Weights of a small GPT-style language model, trained from scratch on English Wikipedia.
Size: width 128, MLP 512 tanh GELU, 3.62M parameters.
Architecture: biases, tied embeddings.
Training: a variant of Adam for these matrices, 154M tokens.
Each number is 50 + 12 x the weight over the matrix's rms, rounded and kept within 0 to 99. Layers, rows and columns count from 0.

# v: layer 9 attention value, 128x128, rms 0.0828, rows 24-36, columns 0-127
# o: layer 9 attention output (transposed), 128x128, rms 0.0779, rows 24-35, columns 0-127
v24:57 45 41 50 45 58 51 57 43 60 54 66 78 46 44 63 37 55 48 43 38 62 60 57 55 37 48 38 62 55 49 51 51 52 59 39 48 80 49 57 65 46 47 66 48 43 53 43 52 40 42 60 51 65 55 49 25 41 46 53 62 60 43 38 48 58 43 53 54 60 67 55 52 35 51 66 64 46 42 63 57 46 45 35 47 39 58 65 51 38 46 42 38 22 45 50 55 60 49 48 62 43 56 35 43 54 53 59 45 51 57 47 29 35 32 48 35 39 68 45 76 55 58 66 47 49 50 49
o24:45 59 63 48 52 56 46 53 56 35 49 42 39 49 46 35 52 49 42 52 58 44 44 54 59 49 43 49 42 54 54 80 45 56 50 60 41 39 51 40 35 54 38 44 51 49 43 59 52 52 46 62 57 40 60 63 43 59 63 58 46 44 49 57 82 47 48 56 30 31 45 62 47 53 48 46 47 57 47 44 47 51 53 59 45 53 31 55 32 57 35 45 47 56 45 79 43 47 39 49 49 57 38 52 64 48 49 46 47 60 57 60 54 58 57 51 67 44 46 52 36 41 35 50 46 43 39 45
v25:55 47 46 44 49 53 39 64 72 38 47 54 65 51 52 55 35 51 43 47 48 59 46 69 43 49 38 45 66 71 52 45 44 51 53 50 42 51 54 59 31 36 35 56 37 38 60 57 66 20 53 49 40 66 79 52 37 36 56 65 48 60 45 39 50 37 39 46 48 49 52 48 23 48 41 64 59 36 33 43 56 34 45 40 64 56 42 57 25 55 52 45 51 22 37 51 50 58 64 59 76 59 63 43 57 62 47 63 61 54 74 49 45 38 49 47 48 51 56 40 62 49 73 50 47 69 48 47
o25:60 48 50 46 62 58 49 54 47 95 63 52 41 58 33 49 68 46 77 56 74 38 51 39 55 57 42 53 45 53 52 72 60 41 49 55 48 44 55 49 65 62 49 54 52 63 32 31 49 41 51 56 56 38 38 56 52 70 50 26 48 35 59 38 66 52 62 60 36 47 46 29 53 49 53 52 60 45 56 29 45 57 61 34 50 31 30 51 46 40 40 44 41 56 38 37 45 41 34 42 35 45 49 61 66 39 52 59 42 53 49 60 50 58 38 55 49 22 44 50 45 59 41 56 50 41 60 58
v26:40 52 43 49 52 48 55 45 29 53 47 36 64 24 59 57 25 52 49 41 41 61 27 59 62 50 47 75 51 65 50 56 52 54 56 39 50 55 41 33 58 38 64 41 53 58 45 50 74 41 63 65 45 45 49 40 66 57 53 41 72 58 40 50 47 30 74 56 45 71 40 48 59 34 68 41 50 55 35 44 45 42 44 51 27 31 31 55 61 68 46 58 41 26 67 42 71 50 66 42 44 51 49 40 50 61 64 51 65 52 46 53 43 60 36 19 56 54 60 36 38 74 45 49 47 62 24 71
o26:40 56 60 46 53 60 39 42 44 54 47 70 61 73 21 42 81 66 60 27 71 48 67 45 79 56 43 23 34 48 21 32 51 39 48 61 38 59 55 54 20 53 50 53 47 63 54 51 21 48 58 42 51 40 43 53 41 35 66 70 51 34 61 65 45 74 48 34 55 43 68 64 42 32 32 42 57 58 59 68 67 46 39 51 70 80 37 48 43 41 56 51 64 64 48 53 41 44 38 53 63 36 18 70 63 60 53 40 43 58 53 54 35 23 48 79 47 34 52 47 42 53 46 48 57 43 69 42
v27:51 48 62 63 41 61 55 42 56 40 36 64 36 75 46 49 54 57 47 50 64 77 83 42 38 57 57 44 55 53 50 47 48 60 43 39 49 14 37 47 54 58 49 62 59 67 44 45 61 45 45 45 53 61 71 29 45 45 32 50 63 55 38 42 53 45 49 38 46 67 62 62 47 75 49 54 37 50 50 38 57 55 48 51 61 42 34 79 56 67 16 24 53 59 42 38 55 54 61 56 60 39 53 62 58 51 33 48 36 68 44 39 76 45 54 58 61 25 64 64 41 48 60 52 71 43 59 49
o27:22 39 46 42 54 37 47 52 40 32 66 26 57 43 70 47 47 30 41 47 49 30 22 42 49 55 43 59 45 54 36 52 56 44 60 70 67 64 48 67 67 40 39 38 30 52 41 31 55 46 58 51 36 40 38 74 56 63 57 40 50 41 82 42 60 51 45 63 56 42 35 70 51 52 68 51 62 27 60 30 52 63 49 50 33 72 39 24 57 42 56 53 33 38 71 52 71 47 48 42 30 64 73 53 71 35 64 58 60 35 65 64 55 47 57 30 40 79 46 48 51 56 47 54 39 49 60 44
v28:61 46 44 65 50 38 53 50 53 59 54 37 43 50 51 50 45 49 64 45 49 41 61 46 53 57 50 52 52 22 37 50 45 43 44 54 64 39 59 49 56 60 59 65 68 56 50 48 44 31 47 76 53 57 53 53 53 34 34 57 61 57 51 40 51 73 44 45 51 50 61 45 56 38 46 65 49 53 62 56 31 61 43 65 37 46 60 58 44 28 55 42 33 63 52 35 39 60 46 66 46 42 61 44 49 41 44 40 42 51 40 61 38 43 63 72 48 49 45 39 59 46 48 45 60 50 57 58
o28:32 50 61 40 35 53 46 45 31 07 41 46 51 37 60 47 46 32 20 42 27 61 48 50 50 36 56 49 54 58 55 72 41 66 52 49 53 50 53 48 46 47 48 25 44 43 50 69 56 63 51 48 48 44 58 45 46 56 64 70 49 50 44 56 64 42 39 48 48 46 37 73 49 53 50 40 43 53 47 55 63 54 47 56 38 60 58 54 55 72 50 58 54 41 46 73 50 43 62 52 51 47 50 47 56 57 49 46 62 50 46 51 55 54 45 48 49 67 64 57 47 44 51 61 50 56 41 40
v29:34 40 60 63 61 60 54 55 63 49 51 62 50 54 54 52 46 78 61 63 45 54 54 39 59 45 38 43 47 63 36 37 64 60 61 63 58 42 55 53 53 48 40 53 63 47 37 72 38 71 52 54 52 53 54 58 49 51 54 42 54 50 43 60 60 36 49 51 44 35 27 42 66 57 66 17 57 40 50 44 52 65 57 41 37 38 54 50 35 40 33 54 56 44 40 54 70 57 41 39 56 58 47 36 36 48 57 45 53 45 56 40 50 70 34 60 53 68 34 53 38 59 48 52 48 58 52 45
o29:71 41 46 49 45 52 49 60 56 55 50 43 44 51 45 58 65 54 38 47 64 47 38 52 21 51 58 61 62 43 61 43 50 24 45 43 63 53 55 45 59 52 45 51 33 55 59 47 55 26 42 60 51 41 49 40 48 54 41 72 36 58 48 39 35 61 43 69 56 67 54 48 56 63 52 67 34 66 46 71 58 43 33 52 64 38 28 44 61 57 51 44 70 60 54 39 31 27 62 43 51 33 44 69 63 41 43 50 28 64 42 58 62 32 64 45 56 36 32 56 59 58 61 57 49 51 50 60
v30:49 41 57 39 67 68 54 62 52 61 51 47 62 61 68 48 57 44 54 63 58 46 32 31 47 53 41 67 73 47 43 59 54 51 65 61 43 70 59 54 39 44 61 36 29 55 45 49 50 43 46 54 61 59 29 53 46 71 61 64 51 32 40 61 48 44 56 63 66 49 39 44 43 38 65 67 42 72 52 56 63 44 52 56 46 56 35 44 53 58 44 63 52 57 60 43 30 49 28 39 27 51 37 61 23 66 47 17 43 21 36 58 42 75 73 60 65 61 45 44 28 43 39 57 44 80 39 53
o30:49 59 59 58 48 60 35 44 42 54 43 56 44 58 51 47 52 47 45 33 55 56 62 56 52 60 63 43 32 42 45 76 50 37 54 53 37 31 39 57 50 53 68 76 71 33 76 47 56 53 50 49 43 40 67 45 77 19 42 51 43 63 67 48 77 62 62 37 11 59 66 50 68 42 40 47 58 36 39 62 29 42 50 40 48 25 76 56 43 42 65 51 71 55 48 41 45 67 50 47 49 42 62 48 49 54 67 59 37 68 50 45 49 36 53 41 35 34 45 66 56 35 51 31 44 42 46 61
v31:44 58 27 55 44 68 51 55 49 36 25 54 64 49 46 51 39 41 45 57 50 72 51 41 66 52 52 43 85 41 42 48 61 59 39 47 47 58 47 62 56 43 63 54 56 74 46 45 48 64 49 60 28 99 36 56 41 39 11 44 56 61 54 59 44 59 59 69 49 56 51 56 41 25 60 57 58 50 35 56 50 47 60 65 18 34 52 62 39 42 81 43 43 31 63 38 58 63 47 69 37 36 54 40 42 40 48 63 33 47 58 76 57 58 20 55 34 43 75 70 66 66 54 48 53 57 52 51
o31:44 50 93 48 52 33 51 36 45 46 78 55 43 60 55 36 28 52 41 50 50 25 51 42 58 32 38 23 50 48 61 49 29 41 53 42 43 61 49 51 47 55 48 42 40 36 59 67 47 50 54 36 58 13 64 51 48 61 52 87 51 56 46 45 60 54 30 37 44 41 41 64 64 66 46 66 46 55 39 49 35 61 54 46 51 69 49 67 64 46 39 57 56 57 53 81 55 27 47 31 58 23 34 75 54 53 63 37 69 51 62 56 50 37 70 53 46 54 52 23 37 38 61 71 58 41 50 55
v32:37 86 66 41 40 48 29 51 48 48 51 46 55 44 62 55 69 54 52 48 65 52 40 57 65 40 51 43 34 00 51 55 56 34 42 32 55 46 57 37 43 59 41 27 51 55 44 48 36 57 71 71 70 22 42 39 49 30 65 40 46 35 54 46 53 52 33 35 46 57 49 56 65 45 66 30 70 43 56 37 58 33 61 59 38 61 41 66 43 72 43 53 74 39 49 46 36 48 50 66 30 64 54 42 55 41 49 51 32 33 70 48 50 45 38 74 28 49 69 49 65 43 47 50 56 33 45 71
o32:76 23 40 52 41 41 65 60 46 52 50 54 52 57 40 44 34 60 61 53 52 43 50 54 34 50 55 52 66 72 56 25 45 47 49 51 46 58 20 57 57 44 45 56 54 48 56 45 31 54 45 34 37 71 60 56 41 38 51 40 48 70 42 41 17 50 72 56 73 56 52 45 38 51 32 50 36 43 44 46 62 67 29 56 54 55 61 41 47 39 69 58 52 71 62 48 62 53 50 49 68 28 52 73 50 50 59 39 72 54 20 48 44 63 44 36 56 68 39 47 51 59 34 57 54 53 50 34
v33:47 48 58 41 67 60 54 47 58 42 50 32 58 64 61 39 49 41 52 37 53 52 42 49 60 54 38 55 52 62 37 38 62 63 66 67 58 46 38 47 53 45 69 39 51 72 51 55 38 46 60 28 45 74 35 78 68 58 72 35 55 49 49 74 52 28 52 57 49 50 29 42 62 53 63 36 46 43 54 59 54 33 60 44 45 45 64 32 38 30 58 54 62 51 43 61 58 24 39 55 45 54 35 45 54 32 44 59 51 41 44 54 53 72 42 46 36 66 50 47 59 44 56 41 52 42 46 52
o33:71 62 36 66 57 41 55 44 55 53 46 47 35 60 34 65 31 62 32 62 47 47 58 38 37 34 49 60 62 46 65 55 42 36 35 32 41 64 48 57 55 54 50 57 50 33 48 44 51 58 32 67 66 36 42 38 53 41 23 72 44 62 38 38 66 67 18 48 45 54 59 34 51 68 43 59 28 61 40 46 36 51 42 46 54 42 63 62 61 54 57 60 55 50 69 24 34 42 60 49 57 44 39 65 37 76 49 44 35 75 61 46 37 32 64 58 63 24 43 42 51 52 68 61 59 59 60 65
v34:53 51 57 77 55 59 41 52 52 37 37 46 48 39 44 50 57 69 60 43 45 59 67 35 62 62 37 34 76 52 49 47 58 19 68 48 50 50 49 36 42 70 43 55 58 47 50 54 53 66 42 25 16 58 47 75 37 30 48 42 49 60 48 70 55 43 51 50 48 53 54 49 58 57 38 61 45 40 74 34 79 52 67 45 69 34 56 44 54 16 40 45 45 58 48 67 57 54 60 53 71 52 38 41 51 56 39 62 41 45 63 54 47 34 35 68 53 57 54 51 57 65 50 57 37 31 43 71
o34:74 58 42 45 60 37 58 46 54 63 60 53 51 50 45 66 46 42 58 71 58 35 38 70 37 16 68 56 43 61 62 31 37 69 40 32 57 64 52 54 75 29 60 54 42 40 51 50 50 39 60 79 74 46 49 45 61 67 54 53 58 57 52 22 41 41 37 67 54 42 50 52 36 71 55 55 50 46 42 61 39 35 56 42 51 56 49 35 34 45 32 39 55 47 58 47 54 59 43 27 29 32 42 57 71 40 49 57 29 60 71 39 61 53 49 29 54 37 30 32 39 63 67 54 64 69 69 43
v35:53 55 62 58 49 47 33 44 68 57 33 41 76 78 31 44 60 31 43 51 55 47 44 40 64 35 49 48 67 57 57 39 65 44 57 58 54 51 64 53 50 51 49 46 68 50 60 49 38 46 46 46 44 46 75 50 50 46 80 57 50 50 53 63 51 49 73 52 56 49 46 71 42 46 41 64 36 69 47 37 69 62 57 50 61 58 27 31 62 47 52 54 50 54 42 41 46 28 54 34 44 47 51 61 51 44 47 42 47 53 28 42 57 58 66 71 76 48 42 42 40 26 47 37 41 50 44 53
o35:47 30 46 63 60 47 52 47 55 61 71 43 36 46 61 51 60 53 71 49 52 51 61 57 33 73 56 49 47 48 45 88 39 55 54 48 49 53 41 59 58 45 65 64 46 56 48 40 60 43 54 51 42 65 40 53 58 49 38 25 54 47 56 39 83 44 40 54 26 42 48 17 45 48 48 52 51 22 42 36 43 47 63 43 50 38 60 56 49 51 44 53 48 50 60 28 53 56 51 59 45 56 52 47 44 53 58 49 45 45 61 56 52 43 44 35 38 38 51 44 60 54 55 52 54 51 64 47
v36:52 54 74 32 49 52 66 72 39 54 56 17 54 65 50 61 61 68 69 45 29 38 54 36 43 43 37 50 24 46 49 41 53 61 33 54 52 54 74 55 52 59 54 49 56 34 45 71 48 59 63 26 41 37 33 68 44 54 41 48 53 61 48 68 56 45 25 58 40 58 48 40 72 45 40 59 48 29 49 36 38 59 59 38 52 48 67 51 38 33 47 50 53 77 38 60 75 38 90 56 56 43 56 58 44 29 50 55 36 59 77 57 51 54 32 48 50 70 58 45 45 57 41 39 30 45 51 37